Weights of a small transformer language model: rotary positions.
Each number is 50 + 10 x the weight over its row's rms, rounded and kept within 0 to 99. Layers, rows and columns count from 0. The size before them is the row's rms in percent of the matrix's.

# q: layer 3 attention query, 256x256, rms 0.102, rows 200-252, columns 0-63
# k: layer 3 attention key, 256x256, rms 0.101, rows 200-251, columns 0-63
q200 095:54 62 55 35 50 44 52 39 58 57 46 62 54 49 41 52 58 30 24 29 39 55 25 67 50 37 53 42 50 74 87 64 52 59 55 40 46 52 63 48 41 54 56 53 48 52 44 53 61 47 50 62 53 28 48 43 61 48 44 42 41 40 60 42
k200 106:59 34 66 30 44 38 42 46 38 52 43 36 24 49 55 68 64 49 40 48 48 53 51 39 51 39 50 44 60 58 62 61 51 45 75 69 38 51 51 57 64 46 47 58 53 49 57 62 46 52 38 63 61 50 37 50 56 53 47 33 50 43 50 50
q201 086:57 50 69 45 37 59 59 43 63 46 65 45 56 45 48 45 49 43 44 21 48 40 41 70 57 41 37 47 55 66 55 56 61 52 50 43 40 47 45 57 53 54 42 56 42 68 52 50 38 55 60 41 56 45 51 40 61 34 34 36 51 52 47 56
k201 101:40 55 53 41 44 71 40 56 37 55 60 41 37 52 37 57 37 44 45 34 49 58 48 58 45 50 49 53 49 44 66 59 61 56 64 63 42 55 48 56 59 70 65 50 41 58 38 43 52 49 41 50 46 38 50 43 42 41 49 30 57 51 50 48
q202 098:50 38 47 57 59 56 47 40 32 48 45 46 48 45 59 58 60 55 40 60 50 59 63 47 50 56 36 43 31 44 13 31 58 53 42 46 63 55 46 44 60 52 41 44 48 51 29 60 45 43 55 41 42 53 57 51 36 46 56 50 44 49 34 49
k202 094:57 46 38 64 44 52 43 53 70 33 30 59 62 46 48 34 34 68 49 45 33 59 45 75 53 68 50 53 41 39 60 44 30 59 46 36 67 39 54 55 40 41 45 45 51 58 42 48 56 39 61 47 42 45 79 50 39 47 54 60 65 68 58 55
q203 099:56 36 25 51 57 62 48 46 39 46 43 52 51 48 53 59 53 44 31 50 54 52 63 53 54 47 40 63 56 51 45 53 39 56 51 47 39 49 55 59 44 73 58 49 50 44 46 52 55 57 50 50 62 44 52 44 53 60 38 40 50 69 64 45
k203 086:49 47 39 62 48 55 59 56 54 63 58 43 41 63 45 32 59 50 58 48 34 43 49 40 48 44 62 65 36 65 37 50 54 49 48 55 60 50 52 45 42 54 65 60 45 46 61 48 58 59 58 46 56 50 59 59 48 46 53 61 64 46 48 53
q204 102:53 61 41 35 48 49 44 52 55 47 40 45 53 52 33 26 50 28 39 64 40 45 35 65 70 47 65 46 46 64 49 63 55 62 73 50 41 52 52 62 40 51 53 51 42 56 64 58 56 50 39 60 58 54 53 37 51 61 48 46 48 55 36 53
k204 102:58 32 58 73 41 65 50 43 45 45 27 51 38 56 45 58 35 43 43 50 68 49 57 68 46 50 43 39 67 36 43 53 68 60 43 44 69 53 51 38 68 46 53 53 50 56 45 57 43 41 46 51 46 62 57 59 68 64 40 39 53 67 43 39
q205 093:46 54 53 44 42 47 38 43 62 44 65 58 50 54 64 41 49 46 59 56 52 58 62 38 63 48 34 62 40 40 48 37 36 49 58 47 61 50 46 68 62 61 50 56 61 35 47 40 59 52 55 47 50 45 65 43 60 58 35 32 57 58 58 34
k205 091:38 48 48 62 61 70 54 59 67 72 54 59 39 42 49 46 56 82 47 53 51 56 57 13 37 58 71 49 59 67 51 49 41 37 60 39 55 51 36 50 29 59 45 54 49 38 51 57 41 41 61 48 65 52 54 63 81 61 57 46 50 65 39 46
q206 091:64 73 51 45 59 40 48 51 46 50 39 46 51 51 36 47 57 29 27 33 53 42 39 45 52 58 45 57 48 61 88 68 71 45 57 41 39 46 52 58 37 50 51 32 58 54 56 50 60 40 35 53 59 38 49 67 57 50 52 52 49 53 46 36
k206 094:57 56 68 60 51 42 47 47 55 64 59 59 47 61 49 44 41 44 37 60 52 49 57 53 38 56 52 27 57 33 36 51 59 47 46 73 49 53 49 66 49 67 61 61 36 60 69 67 49 54 36 49 62 59 52 45 57 43 51 43 45 35 63 48
q207 090:48 53 37 47 61 48 45 63 58 57 51 55 54 44 61 64 39 47 33 37 39 45 24 60 46 48 76 55 68 46 55 49 54 79 40 37 33 40 55 50 46 60 36 42 59 65 48 59 46 49 53 40 49 45 44 55 40 58 55 45 36 53 43 57
k207 091:55 54 62 56 43 61 44 47 43 58 45 51 57 49 58 40 47 34 57 60 47 50 49 73 54 51 48 53 42 40 48 39 50 54 42 59 53 46 40 55 63 37 61 45 55 56 55 62 58 48 44 59 43 49 72 53 56 50 40 40 53 38 33 48
q208 089:34 53 40 47 71 44 32 44 43 39 43 61 50 48 64 50 48 54 25 54 52 46 56 43 41 47 37 49 48 39 28 49 53 52 57 50 41 51 46 69 51 68 50 57 51 72 41 51 55 57 39 53 52 45 60 59 53 55 57 40 52 60 40 33
k208 113:65 44 61 60 57 60 33 51 58 46 60 66 61 57 31 25 42 70 50 56 67 46 54 53 40 59 58 28 40 49 39 41 62 53 42 38 62 41 40 41 55 57 62 55 44 55 51 71 54 48 56 65 46 49 57 41 53 40 49 60 40 49 41 59
q209 106:46 75 47 41 56 36 54 45 45 42 44 57 56 53 35 43 52 38 44 52 52 46 38 63 59 50 74 34 54 50 57 66 45 65 58 59 32 47 71 59 38 51 57 41 49 56 59 63 73 29 43 54 56 45 39 46 46 56 51 47 39 39 44 51
k209 099:55 54 40 45 54 50 49 48 57 40 25 55 52 50 28 46 36 57 47 63 60 53 57 55 44 53 26 42 48 36 33 36 58 57 38 53 52 46 58 59 64 30 47 57 52 52 59 59 48 47 39 56 46 57 45 62 60 60 44 52 63 55 69 47
q210 086:45 60 48 39 51 47 51 58 53 46 54 42 38 31 46 53 62 43 32 48 44 52 54 33 50 37 44 57 55 67 61 42 65 38 42 52 47 52 50 50 51 65 55 50 57 51 47 36 39 57 48 65 48 31 51 63 51 48 38 44 59 40 41 45
k210 093:52 38 57 27 40 56 49 40 56 42 60 48 49 56 33 55 52 51 31 32 63 57 57 42 42 40 59 30 65 52 49 61 67 44 53 56 38 49 43 39 50 79 45 59 45 44 45 62 54 44 51 50 50 46 45 36 37 34 60 46 28 42 48 63
q211 092:62 36 33 81 52 63 51 57 46 59 60 56 56 58 45 60 41 47 61 32 50 45 51 54 40 60 51 65 44 43 39 52 59 31 41 44 63 51 46 49 36 37 31 46 52 54 53 60 39 57 54 41 58 50 37 45 38 51 40 43 63 59 48 42
k211 100:42 64 70 64 46 40 51 55 34 69 46 55 58 50 85 49 46 41 70 55 38 57 46 46 57 49 58 49 57 41 66 52 38 54 45 64 45 66 43 49 39 65 47 55 34 56 44 33 55 60 38 27 50 58 62 52 54 41 53 33 48 39 46 62
q212 079:36 54 54 49 51 43 39 48 58 48 37 54 51 61 69 45 53 46 43 53 43 41 49 62 48 48 54 52 61 43 60 69 66 27 59 66 57 45 72 39 51 50 41 70 40 56 51 51 51 60 41 51 52 65 51 61 62 50 53 61 56 57 49 52
k212 100:54 42 40 42 44 55 47 38 43 46 73 45 64 48 34 59 57 39 51 35 61 38 50 52 61 38 41 61 48 70 38 53 68 61 53 42 54 44 56 46 67 48 53 41 59 44 40 53 62 44 47 66 42 55 39 39 38 33 45 50 48 24 58 40
q213 095:43 50 57 53 48 53 38 40 65 44 63 48 52 52 53 42 40 37 58 63 53 49 62 36 55 54 36 38 49 47 38 44 64 40 51 49 70 47 46 50 62 61 36 52 40 36 58 49 51 55 55 40 49 46 67 46 58 50 41 38 51 44 56 48
k213 104:44 37 50 56 46 54 46 56 63 69 32 54 42 40 58 59 37 59 39 47 38 61 43 41 38 63 68 39 50 43 44 57 41 52 55 56 46 56 43 40 29 67 45 59 45 60 47 55 39 44 61 42 53 54 58 48 56 54 54 39 60 60 48 45
q214 097:59 40 23 41 57 44 67 48 41 47 47 19 33 47 49 46 58 51 49 68 48 58 58 47 48 48 39 59 46 52 24 32 59 40 40 57 66 54 56 52 41 55 49 50 56 59 42 54 42 52 49 53 67 53 47 48 34 38 46 57 72 47 59 41
k214 103:40 47 34 59 53 44 41 51 47 25 47 48 54 58 71 46 42 53 48 63 46 50 53 62 52 59 55 31 55 29 43 37 52 58 54 52 47 53 60 38 42 62 39 42 46 51 49 59 55 54 56 46 39 56 73 50 27 53 49 73 52 73 66 54
q215 101:58 33 18 41 53 42 57 47 30 55 55 36 46 58 57 65 57 58 63 60 56 53 54 40 47 50 37 60 23 43 33 46 58 41 49 55 58 50 54 51 38 52 56 58 52 53 30 60 49 40 45 41 58 60 46 40 33 50 57 53 65 53 44 38
k215 109:45 42 41 80 67 47 39 49 55 44 45 45 61 59 77 41 41 58 57 64 45 52 55 63 50 66 58 39 44 36 49 41 40 63 56 38 69 50 55 45 24 46 39 51 53 61 46 57 64 58 51 39 44 63 84 56 43 48 55 78 57 58 57 44
q216 110:45 42 29 43 48 48 53 50 64 44 65 41 42 60 59 52 45 49 60 59 57 49 62 43 50 37 25 58 66 55 40 48 40 51 55 64 44 50 48 57 51 58 44 57 59 59 47 57 44 40 54 49 64 45 45 26 45 62 15 28 56 43 64 49
k216 093:47 41 34 30 54 53 44 44 46 56 47 48 34 42 50 43 53 43 39 54 52 48 42 35 53 44 53 55 62 61 66 44 57 45 61 48 52 68 27 37 41 70 61 45 40 43 54 58 48 60 57 47 39 41 55 51 34 24 58 43 69 63 54 52
q217 092:46 59 55 34 60 37 58 61 50 50 67 35 38 48 65 44 55 50 52 55 51 64 60 36 53 43 39 62 34 39 39 38 29 65 56 23 56 54 43 48 49 63 59 44 61 41 37 48 61 67 68 43 48 53 59 49 47 47 42 57 39 48 56 47
k217 090:34 47 25 55 62 55 47 49 70 39 40 42 45 53 61 45 57 60 56 59 30 53 46 54 41 58 62 64 46 61 58 41 39 53 53 31 52 61 52 56 32 47 43 59 64 47 48 60 40 59 49 40 40 60 70 41 69 69 56 62 49 60 38 53
q218 089:46 53 28 51 53 57 55 45 36 42 47 54 44 43 66 52 63 59 42 64 42 64 67 43 40 60 40 58 54 42 27 29 28 55 43 47 58 51 57 48 37 58 50 47 80 43 35 55 61 38 49 58 54 46 48 60 32 63 46 51 51 48 46 40
k218 093:56 54 61 52 49 47 50 46 73 37 41 68 64 45 42 33 46 61 62 60 65 48 52 49 49 56 63 41 55 38 56 37 39 51 39 41 63 35 46 56 45 38 44 54 55 31 59 55 64 44 47 52 52 51 57 46 53 63 66 63 46 52 47 65
q219 088:53 40 38 57 64 59 45 74 43 58 52 35 37 57 57 57 56 38 36 37 30 40 48 53 44 48 48 64 59 47 64 49 66 46 38 35 49 49 41 54 42 49 45 61 58 53 50 58 57 72 46 36 39 55 40 52 39 60 67 50 55 55 43 47
k219 081:46 43 66 67 46 46 49 33 43 66 48 49 46 64 64 45 55 30 55 52 56 47 51 65 72 38 55 49 61 43 38 63 38 55 25 42 49 57 40 42 42 55 62 59 50 59 52 50 70 60 32 41 48 71 70 44 48 44 44 39 38 38 40 64
q220 102:55 51 48 68 51 60 42 47 52 52 58 55 46 60 54 58 54 39 38 48 48 54 53 70 46 56 73 57 50 35 56 43 34 38 42 41 67 50 56 50 46 55 47 54 53 37 48 57 51 71 59 36 70 54 53 45 57 39 44 52 38 62 63 51
k220 113:48 51 39 63 58 46 58 67 52 62 55 46 63 38 58 50 52 69 76 64 24 45 39 32 55 58 55 52 50 50 59 45 29 51 68 60 51 54 66 63 43 37 50 58 52 46 58 46 51 63 38 44 62 57 50 50 61 58 48 52 59 55 41 57
q221 097:44 56 53 55 47 55 30 38 51 52 33 67 59 60 53 54 48 52 29 61 59 52 57 39 48 60 59 34 61 39 37 51 55 54 53 68 48 58 54 53 46 43 38 56 45 58 45 42 50 53 39 69 43 45 61 46 47 59 67 53 31 52 55 49
k221 092:65 46 57 55 55 46 43 52 62 48 47 77 62 44 35 56 58 73 34 45 47 44 50 29 45 55 43 41 52 64 41 68 43 53 52 39 52 34 49 36 70 30 41 36 50 35 60 52 41 45 59 66 49 35 46 66 49 47 47 60 52 44 35 40
q222 109:55 54 59 52 53 52 57 51 58 58 43 50 62 33 48 40 67 74 43 46 32 55 46 69 58 60 42 44 41 49 40 28 47 59 46 38 54 49 41 53 51 51 43 54 50 58 50 55 48 50 62 47 45 45 68 45 41 33 55 58 55 59 47 47
k222 111:45 48 62 57 37 57 54 49 52 45 37 61 58 42 64 56 46 35 55 44 54 52 48 70 56 64 55 57 57 31 64 41 56 37 42 53 61 48 66 62 59 56 41 44 53 58 40 45 44 28 41 66 65 50 47 52 46 67 55 44 39 54 59 43
q223 087:61 62 61 58 50 55 51 48 56 46 53 61 63 42 30 45 41 56 64 33 64 41 52 40 47 56 52 34 47 51 46 33 55 62 55 40 49 46 40 57 50 44 61 35 52 56 69 51 61 29 39 54 48 40 52 73 43 53 58 32 36 34 46 45
k223 087:51 51 77 58 59 44 43 55 41 51 33 64 51 46 65 44 30 36 47 57 64 66 45 57 26 67 57 40 48 19 49 52 51 49 43 56 46 52 49 54 32 53 47 63 44 64 58 52 30 41 44 46 52 49 57 77 49 61 48 44 29 57 52 47
q224 106:44 48 39 44 63 55 35 43 46 50 51 69 58 53 55 56 47 36 35 50 30 48 54 65 61 50 65 49 54 37 52 62 50 53 54 44 52 44 64 54 53 70 44 62 48 47 42 53 65 67 53 42 42 57 56 61 42 46 66 48 55 60 53 44
k224 095:50 43 57 66 53 65 50 53 68 56 59 66 53 55 34 51 47 61 65 40 44 45 46 57 61 50 51 53 47 52 33 49 55 59 48 49 53 32 54 42 64 30 58 54 61 43 46 55 68 45 43 68 71 62 58 42 52 55 49 50 63 48 45 59
q225 093:53 43 66 36 32 58 53 36 47 50 64 51 55 52 44 47 48 56 75 53 53 50 60 64 57 47 50 44 49 53 57 51 37 42 57 73 53 52 37 55 78 48 66 64 39 49 52 50 40 38 48 51 51 55 52 36 51 35 49 42 70 55 57 54
k225 102:52 51 28 46 70 58 51 67 43 49 78 34 41 57 59 62 52 60 39 47 46 53 51 30 33 63 42 38 33 52 52 45 64 35 56 55 45 54 60 49 45 60 38 35 51 56 47 47 33 55 65 59 62 45 28 44 43 43 51 55 60 69 69 40
q226 096:48 57 75 44 51 49 49 53 54 50 48 45 47 54 58 32 52 51 75 46 50 36 40 74 50 50 49 46 34 48 67 58 49 32 48 51 60 49 47 47 54 31 51 64 44 62 61 55 39 46 42 49 48 72 49 51 47 47 60 54 50 41 41 42
k226 094:47 58 54 52 50 62 50 44 55 30 47 47 62 47 50 43 29 50 45 55 61 60 60 50 51 65 53 31 44 30 50 52 51 48 48 40 60 55 54 55 52 56 51 40 54 61 43 44 53 39 53 57 50 60 52 45 66 35 42 42 40 47 62 32
q227 099:51 40 46 70 55 79 53 51 50 50 59 43 40 52 53 51 43 60 59 52 67 51 66 40 29 61 35 51 40 40 36 38 56 36 42 53 67 47 38 38 61 51 56 57 51 52 50 58 41 51 45 38 56 45 49 56 39 39 48 49 65 48 59 45
k227 103:53 52 39 51 57 31 41 58 45 44 52 54 54 42 71 51 46 47 46 60 41 55 37 29 50 54 59 46 53 51 50 57 39 55 62 56 33 56 58 42 20 55 39 56 45 55 36 42 50 58 53 39 51 49 61 59 29 49 53 67 32 45 53 56
q228 098:44 67 70 45 58 44 34 41 47 48 46 66 53 59 69 53 46 59 52 32 61 44 51 43 42 60 59 45 55 41 68 58 45 29 45 46 50 46 48 56 50 65 48 47 53 59 57 54 59 51 39 54 46 61 53 76 63 48 65 63 53 66 49 29
k228 106:58 55 66 51 65 34 33 51 51 57 66 73 61 52 46 42 43 66 48 56 56 48 47 48 47 70 61 30 35 45 40 60 58 58 55 50 42 37 51 57 51 45 66 48 46 63 57 54 50 40 47 70 52 54 44 34 55 43 40 61 50 18 49 51
q229 088:39 58 81 29 56 37 50 44 76 37 45 53 55 50 65 47 36 54 58 44 65 52 51 39 48 39 22 43 40 51 61 60 49 58 65 48 43 48 55 48 64 41 50 57 47 51 53 47 55 42 52 57 42 41 47 55 60 58 36 39 38 48 55 49
k229 106:55 57 47 27 52 70 44 42 53 37 58 53 32 48 11 48 48 50 36 36 56 50 58 44 34 40 59 59 49 67 44 58 56 55 57 32 47 49 30 50 55 52 62 48 60 46 43 63 47 38 61 62 43 36 52 44 47 43 51 40 38 42 43 48
q230 101:43 51 51 68 35 68 44 59 55 49 43 58 46 52 55 48 40 64 41 64 56 42 74 46 45 47 43 53 66 44 25 42 56 37 49 57 34 53 41 61 54 49 39 45 53 64 64 44 38 32 42 62 53 36 46 58 54 58 41 48 55 56 55 53
k230 096:45 65 58 56 56 56 56 60 32 49 60 66 54 47 48 43 59 53 64 40 63 47 54 25 53 47 43 41 69 60 60 68 61 42 39 50 49 55 36 42 64 63 67 45 39 40 45 50 39 60 57 57 37 39 46 56 44 34 50 51 34 52 33 49
q231 087:47 64 57 31 60 42 59 52 55 45 37 32 43 53 64 50 64 48 40 45 45 50 45 74 52 41 43 61 41 47 56 45 61 48 57 52 35 49 63 50 45 47 60 55 50 62 46 52 46 52 50 50 58 38 45 49 59 40 50 57 41 49 50 50
k231 094:47 53 26 44 61 76 48 47 40 29 67 39 54 63 36 42 54 49 42 47 56 44 55 63 42 48 55 53 37 54 40 43 62 47 46 39 62 46 59 56 62 54 43 38 64 53 49 61 51 51 61 62 44 49 56 45 42 56 52 58 53 51 57 39
q232 107:56 48 72 60 46 63 60 53 46 48 54 46 49 47 60 42 44 52 58 36 54 56 44 45 56 63 69 66 51 50 73 57 24 37 51 33 57 53 22 41 29 44 64 40 58 29 51 43 57 58 60 59 39 56 61 49 55 55 38 46 38 50 44 47
k232 091:44 74 57 43 41 45 73 47 59 62 48 43 51 42 43 41 46 61 52 54 56 54 46 42 43 49 69 49 35 70 52 56 50 44 52 55 53 58 55 66 39 59 49 52 44 42 63 31 54 43 48 37 72 54 33 41 67 54 53 42 46 31 45 70
q233 085:59 54 62 51 42 50 63 38 49 50 62 55 63 28 38 48 50 55 69 44 51 54 34 61 53 57 62 34 42 57 61 39 33 53 51 47 50 52 56 51 46 45 47 43 46 40 62 59 49 41 63 43 42 51 50 46 52 43 43 36 40 38 41 62
k233 106:44 60 55 37 41 48 55 59 48 55 37 33 47 46 52 56 34 54 65 62 42 64 55 56 42 52 54 54 48 35 76 37 42 38 55 63 53 53 57 71 46 51 41 51 43 52 56 34 39 49 43 46 51 41 38 52 55 65 48 32 47 52 62 51
q234 097:40 42 67 39 51 33 31 43 59 51 60 54 43 53 56 43 53 64 58 51 39 50 53 51 57 43 35 47 62 52 64 50 44 27 52 62 60 50 46 53 57 65 48 48 49 51 54 44 47 62 51 53 31 58 60 53 63 46 43 47 70 65 52 40
k234 098:45 42 60 32 41 53 45 51 41 71 69 41 40 52 49 47 69 59 53 41 45 50 49 49 63 36 50 47 52 74 60 58 58 35 57 35 39 61 47 41 51 79 66 42 40 53 42 52 46 56 66 61 43 44 40 33 53 29 53 38 50 40 46 48
q235 093:49 58 60 51 48 62 51 43 54 40 46 43 39 54 47 39 42 63 56 54 70 52 67 39 36 51 39 48 41 36 34 34 61 45 49 48 41 52 51 59 63 54 54 52 44 56 57 50 54 42 44 52 60 35 47 61 63 51 44 42 59 33 63 51
k235 099:50 62 48 32 70 57 45 57 54 31 63 58 47 52 23 42 51 48 28 42 51 60 58 31 41 52 46 32 56 48 34 45 68 53 53 59 37 49 52 36 41 73 37 52 47 53 49 65 36 60 59 44 49 46 55 48 28 41 49 65 35 56 50 51
q236 074:41 59 49 25 48 43 62 33 47 41 70 40 51 45 56 50 52 49 59 29 59 48 52 49 46 43 37 39 43 51 56 52 38 50 57 52 56 48 58 49 35 53 52 53 53 62 39 49 47 40 56 49 44 40 41 44 45 43 41 39 50 35 44 41
k236 095:46 47 55 28 51 53 33 42 59 33 49 47 47 54 35 56 25 62 37 58 54 66 53 51 33 55 63 35 46 29 64 51 47 55 55 44 42 47 38 56 51 57 53 51 49 55 48 56 59 35 41 56 44 39 57 45 46 49 63 41 46 57 63 58
q237 092:43 52 38 62 60 53 37 43 54 53 46 57 44 56 51 54 53 67 38 51 49 47 54 47 38 61 35 45 55 38 25 53 67 58 45 51 37 51 63 62 54 53 42 52 51 67 57 62 50 37 37 38 64 51 53 66 60 49 60 62 47 50 28 41
k237 091:46 46 65 69 54 60 39 52 42 49 49 71 69 41 48 42 52 47 56 45 63 50 53 42 47 48 58 39 65 29 59 47 53 57 41 34 62 44 32 53 52 39 50 50 51 60 41 56 42 65 46 52 44 49 64 52 65 46 51 64 27 42 33 42
q238 096:60 53 46 48 42 52 54 50 59 49 57 58 36 37 21 68 49 33 22 34 50 48 37 52 40 45 64 45 58 67 49 62 76 70 49 52 32 56 55 43 56 48 54 55 52 51 52 45 44 63 48 45 50 37 49 69 52 42 53 38 41 43 53 52
k238 091:54 47 64 46 35 54 48 59 50 46 57 58 39 64 33 54 38 60 55 29 45 55 48 53 43 36 40 42 44 38 61 53 40 49 57 51 45 41 48 47 71 56 52 42 49 49 42 51 36 79 40 48 45 43 52 37 48 47 49 44 53 59 26 55
q239 099:49 37 18 40 68 44 59 54 36 46 46 33 31 42 65 52 65 35 24 52 39 65 37 50 50 42 43 64 49 54 52 44 57 44 42 28 44 56 53 48 25 64 29 46 59 58 29 55 53 70 58 45 64 40 47 47 51 53 35 42 37 61 53 43
k239 097:50 47 57 42 40 47 47 42 66 45 47 40 55 64 50 30 57 53 56 57 45 53 47 60 56 39 56 36 52 53 54 50 60 56 48 56 63 56 49 46 54 70 54 53 36 42 58 51 58 70 51 37 40 51 62 30 47 43 58 41 50 46 51 85
q240 099:56 63 45 49 54 47 54 59 49 61 39 58 51 58 48 51 65 33 50 52 59 40 42 66 56 51 59 52 62 64 73 56 50 47 49 63 37 50 59 49 52 51 58 47 52 46 58 47 57 45 42 59 67 48 41 46 56 54 39 58 63 45 55 54
k240 097:54 59 41 26 66 34 60 45 41 36 67 39 40 46 23 54 53 42 42 62 59 40 51 31 53 35 31 48 55 58 32 48 69 31 55 63 37 43 58 55 68 57 45 43 46 45 72 60 44 55 46 50 67 45 29 52 47 42 46 48 56 43 80 40
q241 081:55 63 50 43 54 45 60 41 56 51 56 43 59 37 56 35 55 44 55 37 66 48 46 67 58 54 49 51 35 51 58 32 37 63 60 42 57 45 48 50 38 57 61 42 52 61 43 57 53 37 62 52 64 47 55 24 55 42 39 49 48 50 49 45
k241 125:45 44 48 57 56 55 38 52 44 48 35 48 48 53 74 59 34 53 53 73 49 59 48 47 30 76 64 49 49 25 62 47 49 38 55 59 54 53 49 68 47 52 45 59 55 62 52 54 45 40 40 51 52 51 61 67 65 62 57 44 46 67 65 41
q242 093:45 36 31 47 46 56 43 42 52 50 57 56 42 59 50 56 66 55 36 73 44 56 72 53 59 56 47 51 55 37 31 35 30 43 48 71 61 56 57 65 53 71 55 63 46 47 41 47 47 52 54 47 59 54 67 25 55 48 45 44 49 63 68 47
k242 088:49 47 27 48 63 51 57 63 54 56 73 47 65 49 42 57 75 73 51 54 53 34 44 25 59 38 44 54 40 71 51 41 52 43 44 46 51 47 57 42 37 49 39 46 43 36 53 54 42 52 56 51 51 44 37 43 59 55 60 62 60 56 46 52
q243 083:52 55 42 45 67 31 40 45 50 53 61 34 50 59 61 49 53 40 57 42 41 54 35 61 53 58 62 62 41 39 63 52 42 52 49 36 73 45 48 47 29 55 41 44 58 50 40 56 53 61 62 36 61 63 59 36 38 35 51 65 39 72 56 30
k243 086:56 48 54 64 54 41 41 49 60 73 58 50 63 60 73 49 50 60 57 72 34 50 41 71 51 77 70 42 38 43 46 45 32 61 51 61 55 57 61 53 36 46 44 48 51 65 54 58 42 56 43 42 46 69 65 32 65 62 49 64 70 47 53 54
q244 097:58 40 55 67 52 65 53 49 45 62 47 40 47 54 49 43 50 55 54 51 45 49 48 56 47 61 50 53 40 33 48 53 60 35 33 50 67 49 27 43 60 34 56 54 46 57 43 51 46 76 45 37 51 70 55 52 36 28 69 64 65 67 50 47
k244 114:47 60 52 86 52 48 49 57 47 52 59 52 62 50 95 55 37 51 58 63 44 44 54 65 51 76 50 47 49 33 47 42 36 59 58 51 54 52 54 53 46 41 39 41 59 59 45 38 60 52 46 42 63 62 57 49 62 60 49 61 47 50 47 35
q245 089:51 42 52 61 50 60 47 45 51 59 52 58 49 53 46 57 45 59 49 63 44 57 59 54 39 53 47 35 45 33 28 28 51 59 37 54 64 49 56 33 76 49 47 57 46 51 43 57 51 53 58 32 39 63 45 49 30 40 65 58 64 48 61 62
k245 090:51 48 38 42 49 42 50 61 54 45 34 49 57 44 83 67 58 44 59 59 35 52 39 55 69 51 37 68 51 45 61 32 26 46 62 45 56 46 50 51 44 25 39 46 59 42 40 37 44 47 53 51 39 51 55 62 45 61 52 59 56 72 54 50
q246 082:59 35 40 57 44 61 53 54 45 62 63 44 52 58 54 44 45 46 72 54 31 42 56 60 53 53 57 68 45 31 49 32 42 37 44 55 69 53 41 54 48 43 57 52 50 63 46 49 46 57 50 39 43 70 53 29 26 50 63 56 79 57 56 51
k246 109:41 60 36 73 62 54 47 49 42 58 43 40 61 49 89 52 54 52 55 72 41 39 47 50 66 61 40 59 63 42 40 36 33 47 55 50 54 51 58 50 40 38 44 48 52 45 47 39 56 46 49 40 52 58 55 69 60 63 50 53 55 70 55 37
q247 102:45 60 37 35 45 39 56 48 57 42 63 46 48 38 47 35 30 53 70 54 47 53 46 62 54 36 55 42 53 47 39 46 32 67 62 61 41 46 72 64 39 56 50 47 51 67 50 63 59 42 52 34 52 43 50 44 44 59 32 44 58 33 44 58
k247 090:39 41 51 48 45 59 41 54 34 47 37 50 50 57 57 55 36 44 60 69 53 62 57 48 45 53 46 50 46 33 64 38 61 46 46 45 53 66 30 49 68 47 55 65 56 51 35 53 38 57 41 44 32 57 64 62 69 51 60 39 50 75 40 42
q248 083:48 58 56 62 58 51 59 71 39 48 39 55 45 26 37 55 69 47 30 38 50 46 44 60 46 58 67 47 51 67 58 47 60 58 35 38 31 49 57 45 56 47 53 46 56 51 56 50 52 58 47 64 52 52 41 88 39 48 64 68 42 50 33 49
k248 096:52 50 80 45 37 46 60 45 61 32 59 62 56 62 34 43 47 36 54 29 67 43 54 65 49 49 50 36 51 27 52 52 60 40 33 65 46 33 65 59 82 51 56 48 48 57 55 48 56 48 41 54 57 53 46 40 42 53 50 43 37 30 56 53
q249 095:46 57 48 37 48 42 49 47 63 40 35 52 54 58 60 35 66 56 60 76 50 54 54 45 55 50 45 49 38 51 47 36 32 64 68 47 42 51 64 68 50 45 58 51 51 38 52 48 66 29 47 56 58 63 65 47 62 71 43 55 52 57 66 46
k249 095:53 43 44 64 63 55 57 45 57 51 42 52 38 38 44 49 56 51 60 54 64 41 51 31 48 53 56 58 67 67 49 43 51 37 54 43 75 43 64 45 52 33 35 52 58 38 57 61 33 61 59 56 55 54 43 60 71 61 54 56 49 58 45 22
q250 089:61 49 32 51 38 45 48 60 35 54 48 53 57 53 54 45 64 46 60 69 45 43 60 45 69 62 39 63 42 48 48 39 38 55 61 56 45 49 43 63 58 47 61 51 46 42 57 46 61 36 41 59 48 49 49 37 51 64 60 49 61 48 42 48
k250 098:44 43 40 74 65 56 62 41 56 50 40 38 51 49 48 53 49 46 44 59 61 47 56 51 47 45 49 54 51 45 40 38 53 39 25 40 59 44 45 52 43 44 49 47 52 47 64 54 42 40 61 50 60 59 49 65 68 60 50 66 47 64 62 40
q251 099:56 43 49 53 39 58 53 40 42 50 51 56 56 47 46 46 56 47 38 36 55 54 54 54 58 51 60 44 56 54 66 59 34 48 58 42 45 54 41 57 30 52 46 38 55 41 50 52 47 33 56 53 49 48 49 37 47 55 40 35 35 54 58 43
k251 094:47 60 63 58 41 36 57 64 52 67 47 42 42 54 68 48 54 66 63 53 43 53 48 37 43 53 55 42 39 59 67 53 42 37 51 58 56 66 52 64 44 52 55 48 34 49 62 32 47 57 46 41 49 47 37 43 65 53 51 40 60 48 57 65
q252 079:42 61 63 39 45 40 51 41 49 35 71 38 46 44 45 34 35 51 68 50 67 50 54 41 56 41 51 32 43 46 41 64 43 38 65 48 49 59 52 62 49 53 53 48 36 53 50 49 60 47 44 65 53 48 51 55 51 52 37 43 50 40 47 48